Part of a small language model's weights: 10 layers, 2.35M parameters.
Each number is 500 + 40 x the weight over its row's rms, rounded and kept within 0 to 999. Layers, rows and columns count from 0. Numbers have three digits each. The size before them is the row's rms in percent of the matrix's.

# v: layer 2 attention value, 128x128, rms 0.0412, rows 57-63, columns 0-127
# o: layer 2 attention output (transposed), 128x128, rms 0.0509, rows 57-63, columns 0-127
# q: layer 2 attention query, 128x128, rms 0.0411, rows 64-81, columns 0-127
# k: layer 2 attention key, 128x128, rms 0.0409, rows 64-80, columns 0-127
v57 087:423459544597484541450534433396517476567501500427454545502516484504548460521488509458414502437517483545490525538541486526525528542487490481463527480439407549495517535501520515496526486573507530412479492540530495559484523430550499505452489484506530507451510512545492488499537547445524486462454469511518569477546448532549544499517480551455538486480486442459492481549590519554557542443487
o57 084:529502516489519451443479530599431536551504536440478513538465489509553530503602520564528531463532458490509460524517441505555477442503536456513510472502528499470483535506494559475486502442516468532507591482553494541540512522474489452513510546549462529510485468512467475462525454466440555432530489476479499423459513404474580519459536448561515531491434457506545451447517565437406531487493
v58 093:505483457494534538532516502575442545511460500510524532463546483464482432526567489496474546530489534436520495451529512449457564536564443474538510477456466554551443466563485538467500519524457540489517591520508375480531516519508502553444537444500490510475499478545498464379492497540499545555512535518463548526493455483493488496513463437499550547556474431445468428517583501525463528524540
o58 080:458472497512506461529412497478527610530534438468512450536435449556562488466536508444540540501438529539447485469502482508448493442473518455452474512525573479451587478423521473600475531477492517497545465503492488477492521494527497430502469523494525418502525553451466539569505506448503520466470546550525495456493502509477580510528495548526478403448521515524498580550480561507519466454494
v59 094:553518553547503558501454495463464511566468412591452481433439457512489522564488523485479472381468454564503492551460479540436600491475433476539518508484451487493490493455509522430543486435517452542507511583536425514493511508503556538475491561548477477549490476474440465482469513496525534530506540492521521454503511514485537459534495545505425481538494537558493485500496506445577537473455
o59 092:437496570449437449536497504536564460440532550497461501501476524508517491482499458553534511479546570486480508544552539498507538520535524488507438506489557522541529456471495461551483466449525535509461527452443455443519512495501528507498511455465476525443505440545586443583500535473541474484480479514435410608480434488499505498568574445529511486465478567516554494556523490554457590495514
v60 091:432540542480484493490536468502561522516493500482515495512440446488564490504529493468491430475471499473525514542552533547474476477443520455454505508523452521542524499497553521450414527527474449539541424528448488496426493470461482583488584499445531533480537500515447463482474499506505450403534438404551448476484477441465481517563499586418479447508499470586531473455532487494576523516489
o60 074:561453493472506550455495426460449432550463465480483582418515520521532545502499482471514550461493482459506457512449456573580504507497523577594506512498523505473479526479469521561545537507493503495457527465519521513482441512527533486431524527555482510574490464478574505503495560495505589492546533515471486492509508465538523469507498457559534578476557539400585462526476430516484432486536
v61 080:493472521518504477471450501460455465488501474550530517501498531435514493572532532564497485558521517483465542505483573458490481559492515548453477445541514477585458541472493522520442480547420464505487516454520568438472457450514485463430425558524496447470493500475514595461559451467574515575518521531527486517497477502476441474448578454458466589515578487540483560522477466496517458479431
o61 073:489533421487553550524525471439520496495514524495518453553602512482462481453441518485526535434513440532526499558530479487516496412462467435521492483482468572440515522449530466461509452509612543574499490521540532545507510521511457488529423512435461463505482484571504475538411575548457509491518443492485487541506557495491589502481470505517543480438542538500524476480503502481464514427571
v62 081:536550520501473443564452444489478511442481501494437520457531553460533484472487528466448556525501505510476546428509430544544453499519485475461491479469485484516480502511486501443523537527512488424530428436522543486538451436482417536462442528480489467541555471517518565496524517503541436526451491525518528476430532485575524546544533467495478573535465474473513375464536452389471471477535
o62 073:503453494518529507437515540497482546556433459517512502571504510544479480499497423518498458538516451467590451485495576479453579482430510449531533567456545471485528478548491444498491466448521505466398513539441523570416525533548540473486488479522527460393448577510468511501511448472526540575485449518497473480535477508500431470446445529534509451513460524509494527480496469578522478516506
v63 091:475528533570512509497503532536445493492449522521526494523511526517450518484436587468533467498496504442507482495470487493542473591543459470526509462486471572520503520496439564551487561534530512512515542453496509420460542534549519498541534517489394492481570565524574536482443493580522546482474526493480452489506527504531451545466518504434463543513528602511514561452463508553457433541398
o63 076:586546501427519520486492525478538481503554472571434539513565457440479497539535503553446520525496467537481476513554498464466530418503577458535487452507547514531499486521588497502451524493488500558451500418459523494542454465455461526496529477534544530503453412467463522485540552421503468529558427458548538553464539499487544509496466512539521467508480401535491572487524424475558493508508
q64 098:458513534485528462513436500495526511468527512514483548482535443501489505491439518520477464519469555515510491521470481521491506460476461457471504609540478513539494475474508498578494515494498482561445459455506495499558519519455446480534469521513438486427516443460613514551469491486616524469551430525469445566480498472475585576522536484537542471441535536523543548630467478518462544542492
k64 075:572544556456489602505535494456527601467524489541591526586470547508532516546455484520464489489514444490459502437550541490573490563532547506525533443469511465531507541422433564421459501470494459450518492476409577500482538493526506471480492505493539486521492506546449462462463527535483468566492517478434433539493502496517519528507558442448508486463481521484502562477456470489514476445499
q65 093:560549495505495544485481528470461601452429496541513593540486474474520413502495523515527456520475526488537563504424524530546468500558444469522501502540541427515515536504501575503440505538500558508498462408475541444594513471464468513494483451549425497457511438482517558523505469494493507565446440487484476597533494440485506539529500475561447525506576462479524479527457455492493490535495
k65 117:438535571509543443513552493467495589496461496475530495536552469566475480486509469567511482513464490457517506484438498542434408498438522422497526559510462522524498506546486488562473519455551540610495463483424526509549521552545560452445494483613518484463529525481463508486459465496558467486539501537536486497489528489516530488482491534443506484436563439495482502608452525446510508499510
q66 101:476546512595440496510504555470512493526447472482506474456568481553473461498499416471506515529521432476538503500496502506517467473436519453463473539543458533533513488483518531480497541486499553547513462506488521436543529503486565492411510527505485521465513510427445563466573459475504486535528484517559622485614543502456462486423479537502474524576530537484473512551405536457575517502500
k66 094:460538443460546518524544512462427510420496522462417499494469474468540565528473499523490454617537453535528517559556431491524514468479518556463482451521448447508495503413442497560466499476475552443527534466451513454501461465508535544463577511559488537543517562548486542434525511465498504497442526480492540457535485507457533522516497408488449519465472442503537450506514540516546471469432
q67 104:467491530537469477453436507436431503535424465502503505462532423499518473540555523492453444534475455483505555423535493507566437494509524500552528456459469496528471575400540529542503502534567508541517476462468464535460431527510514490527519536499545459562600586482531491438498567482510491543441481533511515460466573513479493420444456504512502526496486478490493467552552494481525592499500
k67 099:539553467476489509489517581523560563494524536516517510428576425520586486475500467533527525545504534532496518579475473541536487425461479432527495533476466493565500419489470461499426506481508480543478521476486519467488512529506536505504447533504488422555491504433432503485430546453523566421524477525535446546512433518570582538473490537499529528529472507506535557478520481480412439544499
q68 106:409528504501541452440531506586431532433410465471503509425560497529487494498510473490539517558541567510498534577491463481500439478467466407495508598464497547512549486488542550480547502472489465546480516462584535538491517522433502515444539532516463553485481493532462539570479560500570490473550507463569540543482524476479583467524516495515511533490468476498442480531465538513458541528472
k68 099:505518455497481472467421502514494540462472534470449487511521452539514497507504519506470501541468519489476541570520559537483463514466496509559460564472497505486500483441416459544475527456574550506542449509397568464498444516497542493509447520633471427476503467415497544523528472455492510468516532555397534459491427492459523515486490503520575549532533472498516526578417489520491554522499
q69 100:500549490441539449525445599470507512538485508541510472366474516499511503536477480450435508514512482498476520469481501477434519444514469493488553515521500443587509516553526559486533559490506497491497554534521433507548531513477442500478542535537498454458497457422553516571511470521527496531521466479515441478482546475522564425509471489478556561577531564524507499500477433495578547467397
k69 101:463481506449407524454535431541451501479556509468474575453472498451482566547472537492578432493562442470460485526523509504526510565492484552502505468497512536509485517491473534426508512576427523510480527481497530474524527521439502469462497522446454465584501523534416478454459449543465502492481475503490453540490391524503537445463414470498451495458449490431503547445515518469557465470549
q70 094:464535501507486434448466491461504531501476438490397513419452493496519427509510491514539496478441455467484496506406468469499542461482442566522452573503518544415534506493512459559431523508518538510514559509421561467443476578523485493439492479562461521555471507507526566540465448478522508533473444435555498488532474521514504466542494547488530506522503445484431470482488478549454399533520
k70 115:416493487536558451480487524520480546464448535491515545556585445516546519517463502524490487489504563427517475552493492547494442490479481471503549522561544499506478534548481467550465524436555524542515530535425547501507466462530507484498508484555518570491492525439471498491523514469612546482520466515515407483459492415510543444490553474603507539500498466478445461618483508455541529537515
q71 085:563511592466527414472497486513475513478466490459435526410543500532483493490478470499551475496493375510488551449490434523547477470553477499537470523487554540538513592429515502466509520471459484520446539548533513476562535451509479479524428466516452459521508449532501497465514508482482513498529508494499491478470499539454626509524531539539514546526533430474483457550466411540452412515510
k71 184:536467388524446584518522463463495446487533511501511501500473540422442478512520512462476521531509462514456514437534497487485547569546540542527488441474517446497486532483523474462495464551459419404482561460548506525495502522469510518500541530398495494503504506547471510527513575513458445445489562475460505509512509551442442520497497502502506515547487527528544561343522543556509491459499
q72 102:573526471499542471518517477470461465460493483549547495489528516439468492517466558533559502534455410536469541453579479514491545527454553514472516440525436451567498497471533478444511371462427506408492552477501568480521560399488488463494568526517548433565534502532482442505520553486439533539484503483446463478499478472491486494523537474492515494547540518537495528488469528506448437469474
k72 126:452510555509556441506480472535480637518521491471444540471559504541510506506534505499543500558513564552512520550501551551500473434506474469509496580493533509457535490541468524547524509504531589562509449505467524497551488543455509521489472522556492463444485522422545512474447511433590563483554497489558516551475567455552576496531505537494515569467529485466471469591492523470528468478522
q73 099:525495451542448493519518504439515453493530481516475556523475468477519534464427454559455473493471503552448492495468526491474504508458507504478434550478492545533497514439654519485544486472511511495464530537487597486485498416478457532447502514499565505464470471570544500494558518512520543435464546470484564578482492569519488550468429535519466442525613553528526498484505539572474510474509
k73 093:410535520513524503527428488554453503481437544488511529573505536538528474603517499489520469478499569579512482580507550474415470485510470437567498529519531513527556487517438431484562562489477481550456427549445488491497473502444552465531411492579540535482456481522526502519512465518558487517486571499507499442547483454561530490521563452516525493451506520522563512488512453459497546490507
q74 107:563453507551565496411516501495501535436541511480410477432581450562480510464408477492484557492508473501510518475527496484528545475485544501603449499516531508449473504531493504520501519460503493522535435481432563507494570525496506538457459480487553495472533483456486476561483491523501464508405512571506545497509486496518494529556526510489470499555564640516453504551485448524583526496522
k74 100:467539483498549473462506417525475453491498553505516517556511569478554457534513573445478517529512516534492549507509486497469528499432491544433453435508456539491460524586521499439516471527514497512518541480470581529437461485505483519548494482529433437463461451565462453561499539567519453493533529475582491504597464553457529520514501483433501502466457439510473429461533538553500485604495
q75 111:562424491478468529529569497447421548543499482487477501440558501528526589466492472536559458502462552515567456535524509566486446531560473459541477487494459432494565462451496541508418493498501509525543467522485561459547471474539464431508519455478547463537489543455511513509506507515555543520551521497570479427431500477494504542437479461560432487547489519448456513457546479507559435460483
k75 105:471575536490536509505523495501561477517479553526532550511479495535519481469511520525495517492501497475525552457536491433528507473502584497500520528450525500468546480515445533427509587522503466473559539466526479612490517535460522488611518484434530535473508416597463487485475513415369500469518458538458486498560525428508501468528458547459499513514442500518467493453460490497497480493599
q76 113:560434466519487600477588529522495465486475506526526521558410557490557539525561463475530509536441468469438492468566417439509522497511545528557478437446536500471510547516501527493511524510470483479538556506517500500428416461562504476494485547473539506485488562498462478415446490519436485561414510500478579478489478507451506497514516500456562506508466499512485438445490421553468523495484
k76 120:454545491499553387545494502535534491510472413474453445500533484557579523490534444496527480489443575497516489532496508606471473467459503394486484533529472500508517516496366511517488493437568578572502508546494512522476494526528535483501525456544450534509561529484503571480528474493522510480558536477563481479492471465534532479454476550517492538531498440473437470580471519469507492530477
q77 104:446449543555509463517446517437518515502527503442492500490453492478512541509518509481498537468476562548565499462512521537467532502469495461422518549587561585500469511496514512493484500547463518519500506390480549547454488506497531481586462467490499482454541430473595490531515566524601579539525551518444518522561471505525457573544481450549501487538540518536487560597477505479471500486491
k77 100:521556519488475525556483448546517480411575520527474509472555504485521542564520457515437546538532534591516472486484463417475510524518545557509478501484528507550512438436602447452473524501458446516462507594552479488532490438478488494469479486467441464513470445499555439476503576556500465551472535475444537510459516513430492514555458442461576472505498545530576516485510532503495484506540
q78 097:472473542478530553576497519516510513453464533481518512491465438535464477526489456458477495469466504502436454569496486515525479521544472491538502527568499491451425546535570507520403511446449505470515393486508532507495483509439409523521516461546466493532484535516504538501459490592509509521537553490540433506540611534474503497504537492453470570544469428528547566501453495617517517483477
k78 092:478512509561515503520556568437439457458519473584435436535535460479450513457450485535525500499532527511437499477482491549498527470495536499557549441436448438482502501508453474530530568570487459550535470447484523478527488479471474503492505393457441500518587482463530478502526507436514413498524465514490390501509496540509521548445447436500551508469523514494473429538490432500531444504531
q79 099:485407496499445539443535534471572522549510499442531510506470509472461502505547483540489509547513498444534578513488498518513461427472508544504578536507512502530540478477466496487512503480496588493644517458540451416402513472470458544418476491465508503487540480544535583461525515546472497526574479486508468562498476551474563453545514497543460488492473559455483514488554517571537497515532
k79 093:469584499505485524429485479434535491583452497548444499482504524487517546542436461468511499510520577527484444562512479450527480472553445468452473475539499455508463449492507542473497517476472428507547532468445501477575452526563520517563542559481458531494570548479524472479461501515445507361485466515492448449540476510488456466513458479483521538500456503513541561483403502504509573526437
q80 115:469501600424507417511462496505513449510434503515469540449578475516503445497458539568499518503458526475494509560472507518512491432459487500508530575515539513504500469543448465564510469483530486522502426530513483460512535509476437493506480476527450492500525433478570484559511534491604526483556507542514418493531513446559602475538467534488576518501532530452538501622480518517517533528532
k80 135:461538589512541417509454494533495556473458474502460492489574471570529505495488446504507487502554569497517465555488558559467475467476469428497537542526476516498483462515413501532532532481513550602491486530447480469522451492527514471501468488552477537536493496459567532488474444486610526524526474522524526513451478451537565497487469547510505514492519463470512432639471466470484533575450
q81 107:542479514495494578474486456517547475467545492479521530547481533459534503507547532497476481468497547544487527462494429477484557572596460504533458428463520428460542432523505500460489512546421474444547497423496543537513449480480466526541445472425500495524524552567581458530453477492484543485431484489449477486489464516456462582557532441523503508501451460526535512406545470515469458495566